python train.py --n_head=4 --activation="swiglu" --qk_norm=true --init_std_o=0.0
Each number is 50 + 12 x the weight over the matrix's rms, rounded and kept within 0 to 99. Layers, rows and columns count from 0.

# layer 12 MLP down (transposed), 704x256, rms 0.0706, rows 12-20, columns 0-127
47 53 49 46 45 47 55 55 21 61 41 63 40 53 51 57 50 70 38 38 57 55 43 58 15 38 58 41 41 67 57 47 55 53 69 37 50 32 50 71 52 48 61 40 48 65 64 59 52 57 42 30 57 37 39 65 43 62 53 37 33 30 50 45 25 42 54 46 45 72 79 53 43 48 59 43 52 60 51 47 42 34 54 31 67 48 56 42 38 33 49 32 45 54 57 56 52 59 64 47 54 52 41 27 43 41 53 40 38 50 51 49 38 72 43 44 54 21 51 50 38 65 59 54 54 70 61 52
70 71 34 46 50 34 41 57 56 52 53 31 66 63 45 49 51 57 53 56 43 44 45 41 44 56 66 40 36 61 64 50 58 64 52 48 59 35 48 51 34 65 63 48 51 66 63 32 58 39 48 55 57 61 50 66 52 39 28 51 40 52 48 45 50 39 65 34 43 47 28 62 41 51 46 57 44 35 37 60 63 45 48 52 56 49 55 20 40 41 58 35 48 46 29 38 58 58 61 42 37 44 44 71 50 30 47 33 51 59 69 43 74 54 61 52 41 48 45 31 69 29 43 56 58 56 61 33
48 47 48 43 58 32 48 47 63 47 65 46 61 65 61 42 38 56 67 58 55 50 44 32 52 39 59 89 47 29 62 39 42 15 63 41 59 40 53 47 43 57 37 53 40 43 53 40 69 54 63 27 58 59 62 47 42 48 35 20 42 40 44 38 67 59 34 63 38 55 64 45 36 56 41 77 46 54 67 48 65 53 41 56 63 52 46 18 40 40 57 35 47 48 45 38 61 35 61 44 59 59 62 51 56 36 54 53 52 60 44 40 27 39 62 84 62 44 30 48 62 67 52 49 34 47 41 41
49 51 42 65 62 36 46 61 57 61 51 38 44 73 42 60 53 70 49 55 45 39 42 42 64 32 69 59 54 59 52 62 57 47 63 58 38 45 54 65 59 50 50 57 27 53 37 54 53 57 49 65 24 45 42 43 68 61 31 45 56 16 63 44 41 13 45 54 31 61 54 64 57 35 33 62 40 34 55 71 51 53 37 49 54 44 52 25 56 58 46 21 65 38 42 51 66 33 51 47 54 54 58 69 58 64 57 54 65 40 53 32 56 50 55 65 63 54 54 40 57 35 51 76 60 55 54 64
38 45 43 39 66 59 53 41 31 58 78 39 62 64 53 50 48 48 32 65 38 68 40 44 63 60 51 51 52 59 56 32 57 65 41 61 53 56 08 64 44 37 42 62 63 62 61 54 56 27 52 52 47 54 45 58 42 49 51 33 57 45 48 40 64 33 55 53 57 45 89 48 53 38 35 62 32 58 72 44 39 37 42 38 60 65 21 00 52 40 58 54 35 34 53 48 57 42 55 38 64 41 40 55 42 38 50 69 39 39 50 67 39 51 63 37 46 67 55 42 48 61 51 52 38 66 42 41
69 56 31 56 49 49 49 65 44 43 52 54 39 66 40 39 40 34 27 54 42 58 46 60 66 46 61 56 48 54 42 61 59 55 55 42 60 54 52 47 22 56 61 37 63 69 37 36 35 43 42 55 36 50 39 54 64 27 40 74 56 54 58 44 30 45 31 26 58 45 29 66 47 55 35 79 53 74 59 70 52 46 46 63 59 51 75 56 41 27 37 54 41 44 58 38 47 31 46 58 58 54 64 53 43 67 15 39 22 50 41 51 54 26 30 52 40 43 26 47 47 63 53 47 72 40 54 58
36 64 71 38 51 52 56 49 61 59 64 52 70 49 56 39 56 53 40 43 31 65 44 57 49 50 31 41 50 51 70 50 50 26 59 53 51 53 53 37 70 56 40 58 37 48 40 45 47 45 54 63 43 57 65 50 34 47 46 22 68 34 40 32 54 55 54 37 65 58 59 45 44 43 58 62 52 34 60 56 58 46 60 50 38 71 49 39 53 72 40 64 61 41 73 25 45 41 40 28 63 34 40 48 37 46 74 51 53 36 35 51 37 51 74 63 43 51 36 48 34 84 54 42 63 56 56 64
57 33 49 57 34 43 50 44 60 63 42 31 48 54 27 42 58 49 48 42 58 55 49 31 51 35 40 72 50 38 43 55 73 46 32 46 74 38 44 64 42 55 45 34 45 41 52 48 74 50 53 59 56 69 57 63 45 34 57 53 49 57 49 52 57 49 59 54 47 47 56 57 50 34 54 83 66 44 48 53 53 19 49 72 56 49 63 30 59 38 55 24 36 39 55 41 49 69 51 68 61 40 58 37 41 65 60 31 63 49 69 69 32 44 59 72 42 70 46 33 62 58 52 41 37 55 57 47
69 41 60 58 41 64 28 53 55 53 49 37 52 50 46 50 49 37 45 49 47 46 35 47 59 47 61 05 25 73 51 48 14 59 37 63 41 64 51 65 43 53 53 48 45 37 62 48 35 23 62 71 48 48 49 50 51 59 42 66 44 56 81 39 51 32 49 61 49 56 34 64 53 60 71 41 53 41 57 62 44 54 59 43 41 44 65 57 64 70 52 40 30 55 61 45 67 43 42 44 35 59 41 60 38 53 51 41 41 43 77 30 56 55 46 61 53 45 32 41 45 46 44 59 37 49 54 50
# layer 12 MLP gate, 704x256, rms 0.0522, rows 13-21, columns 0-127
40 52 68 49 57 56 59 51 37 62 60 55 47 34 50 55 39 61 36 44 53 53 46 48 49 58 53 76 71 68 61 47 70 81 48 72 41 63 54 64 50 51 58 35 45 58 24 41 72 53 64 28 23 24 56 39 60 58 62 35 30 46 54 47 23 47 21 53 51 54 43 48 41 45 36 65 50 58 23 50 81 52 42 53 43 64 59 52 63 24 45 36 60 45 51 38 46 48 52 55 47 57 38 51 59 51 46 66 64 44 58 65 56 56 56 36 47 70 53 44 70 41 48 45 44 43 53 21
59 59 52 50 59 61 43 53 20 53 67 58 35 39 37 52 47 67 74 62 36 40 63 69 56 45 75 51 47 41 30 33 37 37 56 46 59 34 43 30 44 50 55 60 43 39 60 32 46 38 49 51 37 59 60 51 47 36 56 40 40 73 55 53 43 68 45 50 67 58 52 46 89 41 68 09 47 36 60 64 33 47 60 60 63 51 37 48 59 39 75 55 38 39 56 57 76 56 57 78 49 34 44 55 56 58 69 50 32 37 58 40 60 46 55 30 72 43 40 52 41 64 37 45 65 38 17 52
49 39 48 52 45 61 34 63 37 35 59 27 43 55 48 69 42 58 36 38 42 44 50 69 33 30 23 49 59 59 56 56 61 46 61 55 57 62 42 66 52 42 66 43 35 59 47 53 53 69 36 50 47 25 48 67 43 59 76 60 37 58 47 43 50 62 20 67 60 49 44 52 35 52 18 34 40 40 56 48 57 47 45 50 41 31 50 54 33 54 58 77 50 52 31 48 52 44 40 53 26 56 25 51 54 35 49 48 35 76 50 51 41 28 53 40 40 67 46 38 48 69 54 36 51 55 53 59
51 66 36 39 45 51 48 52 62 43 51 42 40 47 42 49 55 50 39 56 75 43 64 31 51 52 46 48 48 49 46 54 52 31 51 60 40 59 64 34 56 52 35 48 39 52 61 62 59 63 54 43 49 37 45 58 50 65 43 37 45 46 47 40 41 62 31 63 44 49 45 62 60 75 70 57 62 55 33 53 35 38 66 57 60 44 34 38 45 58 38 68 74 58 36 46 58 36 53 70 64 53 72 54 50 61 40 34 52 50 57 48 53 57 63 50 43 39 54 57 41 58 34 63 61 41 48 74
46 51 57 45 47 62 43 21 39 38 74 47 16 48 37 64 59 34 48 26 77 72 58 37 66 64 55 46 52 41 48 65 56 36 55 64 46 41 45 59 36 50 60 56 31 43 60 46 29 47 48 57 42 41 41 46 40 44 49 45 29 45 52 35 47 61 40 69 38 36 71 37 54 41 35 57 26 37 55 66 66 49 37 29 36 28 35 51 41 45 67 64 56 47 46 42 38 51 54 55 57 47 51 65 50 54 45 38 40 61 33 40 60 13 43 29 38 63 58 61 57 39 60 60 33 31 39 51
64 46 64 53 45 43 46 44 34 45 36 55 68 62 43 36 28 59 38 64 55 36 49 62 45 52 36 56 34 47 33 48 47 48 39 54 66 26 42 35 56 53 59 53 34 51 67 31 66 62 59 65 41 60 55 46 63 62 87 35 19 34 42 43 44 38 43 48 31 51 44 52 57 56 44 40 63 39 55 60 43 28 29 45 57 41 52 51 37 45 46 82 50 58 50 59 36 59 50 61 46 28 28 53 30 68 48 51 57 80 40 42 35 51 45 47 43 49 50 30 58 58 49 72 54 40 60 38
44 51 37 54 43 68 74 62 61 39 49 40 51 35 55 41 47 44 61 51 47 54 36 55 28 43 69 29 47 47 26 42 34 46 42 39 53 49 48 71 51 41 41 71 44 50 46 50 53 65 57 61 67 53 64 38 70 51 40 48 60 74 37 54 47 79 24 46 59 40 38 36 40 53 60 66 51 58 42 41 41 31 57 60 63 65 41 38 31 60 69 40 48 52 71 58 39 56 50 48 37 43 60 48 42 56 32 65 42 27 55 57 46 40 61 53 47 68 30 60 53 48 45 36 79 48 52 44
67 44 67 41 74 53 35 50 44 62 51 56 35 47 37 46 62 63 76 53 56 57 44 52 33 57 43 57 39 42 40 44 51 47 76 44 80 64 43 63 49 56 64 67 55 59 50 55 49 70 47 44 28 50 57 35 34 57 50 58 65 56 68 49 59 50 50 50 52 36 63 46 52 33 33 44 77 57 51 34 34 40 47 59 45 53 53 42 52 38 59 74 69 64 47 65 48 32 68 35 50 56 58 65 67 46 73 63 53 62 29 60 65 34 46 60 55 40 53 49 47 29 58 55 52 35 63 55
51 46 58 42 50 52 44 50 35 51 66 41 52 61 61 46 57 46 35 52 41 66 32 62 45 54 31 44 56 56 30 52 41 54 48 47 67 51 43 41 68 57 73 43 57 65 50 61 53 27 67 45 57 78 32 56 53 58 58 56 65 78 76 39 42 70 43 61 73 58 60 45 47 43 54 44 64 52 63 67 54 47 43 66 49 59 32 29 85 60 38 56 53 67 41 40 31 49 65 53 32 63 41 41 75 46 58 23 33 36 44 32 49 26 45 76 60 31 55 55 46 31 54 30 75 48 77 67
# layer 12 MLP up, 704x256, rms 0.0523, rows 13-20, columns 0-127
53 59 39 75 30 65 57 34 52 76 55 61 53 66 66 47 29 73 35 38 54 56 36 54 56 34 56 40 50 56 47 58 45 52 44 32 45 68 39 55 37 53 42 42 29 20 33 55 55 64 45 29 23 51 71 65 73 63 49 45 52 64 62 61 53 48 46 50 67 65 58 33 42 63 57 40 51 44 54 61 67 45 52 45 51 45 59 51 45 41 47 49 43 62 32 49 64 72 36 51 46 45 53 40 54 54 47 47 64 52 64 64 59 60 62 63 65 54 48 55 55 37 53 33 55 38 48 50
38 51 57 66 53 58 56 54 53 35 48 51 62 62 45 48 63 28 49 56 29 55 59 77 69 54 57 37 59 76 44 32 55 54 51 51 77 53 40 40 24 47 61 52 48 64 59 55 22 58 57 65 59 38 48 45 47 65 49 44 65 67 23 48 66 40 43 59 55 18 44 37 46 53 70 39 54 29 39 40 10 55 56 47 27 39 54 50 59 78 64 70 61 72 48 44 41 54 42 40 70 24 57 50 54 68 70 57 60 58 63 39 53 42 57 37 55 49 64 44 42 44 32 49 62 46 46 43
58 71 55 84 67 73 27 69 46 51 28 51 61 29 60 33 48 43 45 49 49 49 50 26 57 58 41 55 41 58 54 61 57 39 49 53 72 27 49 50 22 50 61 21 66 55 55 52 31 30 40 70 66 55 60 43 59 69 40 63 31 57 34 55 41 20 54 43 62 59 48 37 53 45 71 67 55 47 43 29 44 47 45 51 59 56 67 26 53 61 67 36 72 45 53 56 55 39 60 55 40 44 36 57 38 36 57 47 65 57 47 35 61 39 81 44 35 55 54 59 67 57 61 49 43 61 43 52
39 54 30 31 45 39 35 50 43 49 35 42 48 44 45 61 67 54 18 60 68 32 41 35 44 47 49 50 58 39 55 36 60 17 63 72 35 60 31 52 41 79 40 68 55 41 32 51 49 52 54 44 59 42 28 49 52 59 31 36 55 30 57 44 34 47 60 62 57 21 67 49 36 56 60 46 56 79 40 62 46 50 60 35 63 41 42 57 35 43 50 71 51 76 33 50 63 49 54 43 69 70 71 46 44 54 37 57 64 44 74 58 49 76 53 43 39 48 45 61 53 50 35 34 36 64 55 71
56 48 53 46 46 48 54 73 62 52 50 44 51 30 37 48 43 47 41 26 47 51 45 31 64 75 45 53 62 40 37 64 42 53 38 32 38 67 86 60 44 49 43 69 32 48 34 56 43 64 45 38 47 51 49 49 67 50 56 51 41 38 58 56 42 62 64 45 37 34 56 36 53 43 56 41 50 40 47 46 31 61 66 32 39 35 56 39 46 41 19 40 46 54 42 48 63 41 55 48 74 43 52 69 54 49 58 63 78 30 47 67 69 57 62 48 53 40 47 42 61 43 64 38 31 37 47 71
47 66 37 38 66 42 44 39 52 75 45 54 38 48 58 53 29 42 54 60 59 68 41 40 44 46 58 39 34 64 55 39 38 53 51 55 38 62 36 70 69 48 49 53 52 38 49 43 55 42 41 60 39 46 62 61 44 44 70 46 47 41 50 72 41 76 32 68 45 64 57 64 64 48 45 53 50 68 43 51 40 44 48 50 57 52 65 53 46 24 63 38 52 74 39 58 46 69 64 55 40 59 48 67 48 25 34 76 51 26 67 42 63 42 50 43 37 34 54 46 36 49 46 38 51 54 44 41
48 34 45 26 50 54 39 36 70 35 23 38 56 50 59 41 64 43 42 48 59 54 49 54 49 51 56 59 34 56 37 52 40 46 47 39 48 58 59 32 41 42 48 41 53 58 50 63 38 50 55 53 42 56 42 75 60 60 35 45 39 53 52 54 55 64 41 45 50 42 47 52 27 71 42 53 66 38 53 45 63 31 70 50 73 45 41 60 56 64 68 53 42 38 45 68 45 36 57 39 33 46 49 62 52 42 43 62 48 72 52 65 32 74 70 54 52 50 63 70 62 57 65 81 66 61 24 73
23 47 59 75 66 57 62 40 64 62 59 23 35 49 39 24 37 59 57 38 55 37 39 50 44 30 29 65 41 77 60 66 51 28 46 43 44 66 83 46 42 61 70 42 37 68 53 34 50 45 49 49 62 44 58 44 53 43 50 54 62 39 67 61 60 44 37 60 47 55 39 35 62 47 44 68 43 44 23 56 67 57 42 35 50 37 47 55 32 42 30 46 52 58 69 70 65 51 41 45 55 22 51 58 59 34 48 41 57 45 45 47 52 48 67 59 36 65 41 55 54 31 73 46 63 41 76 50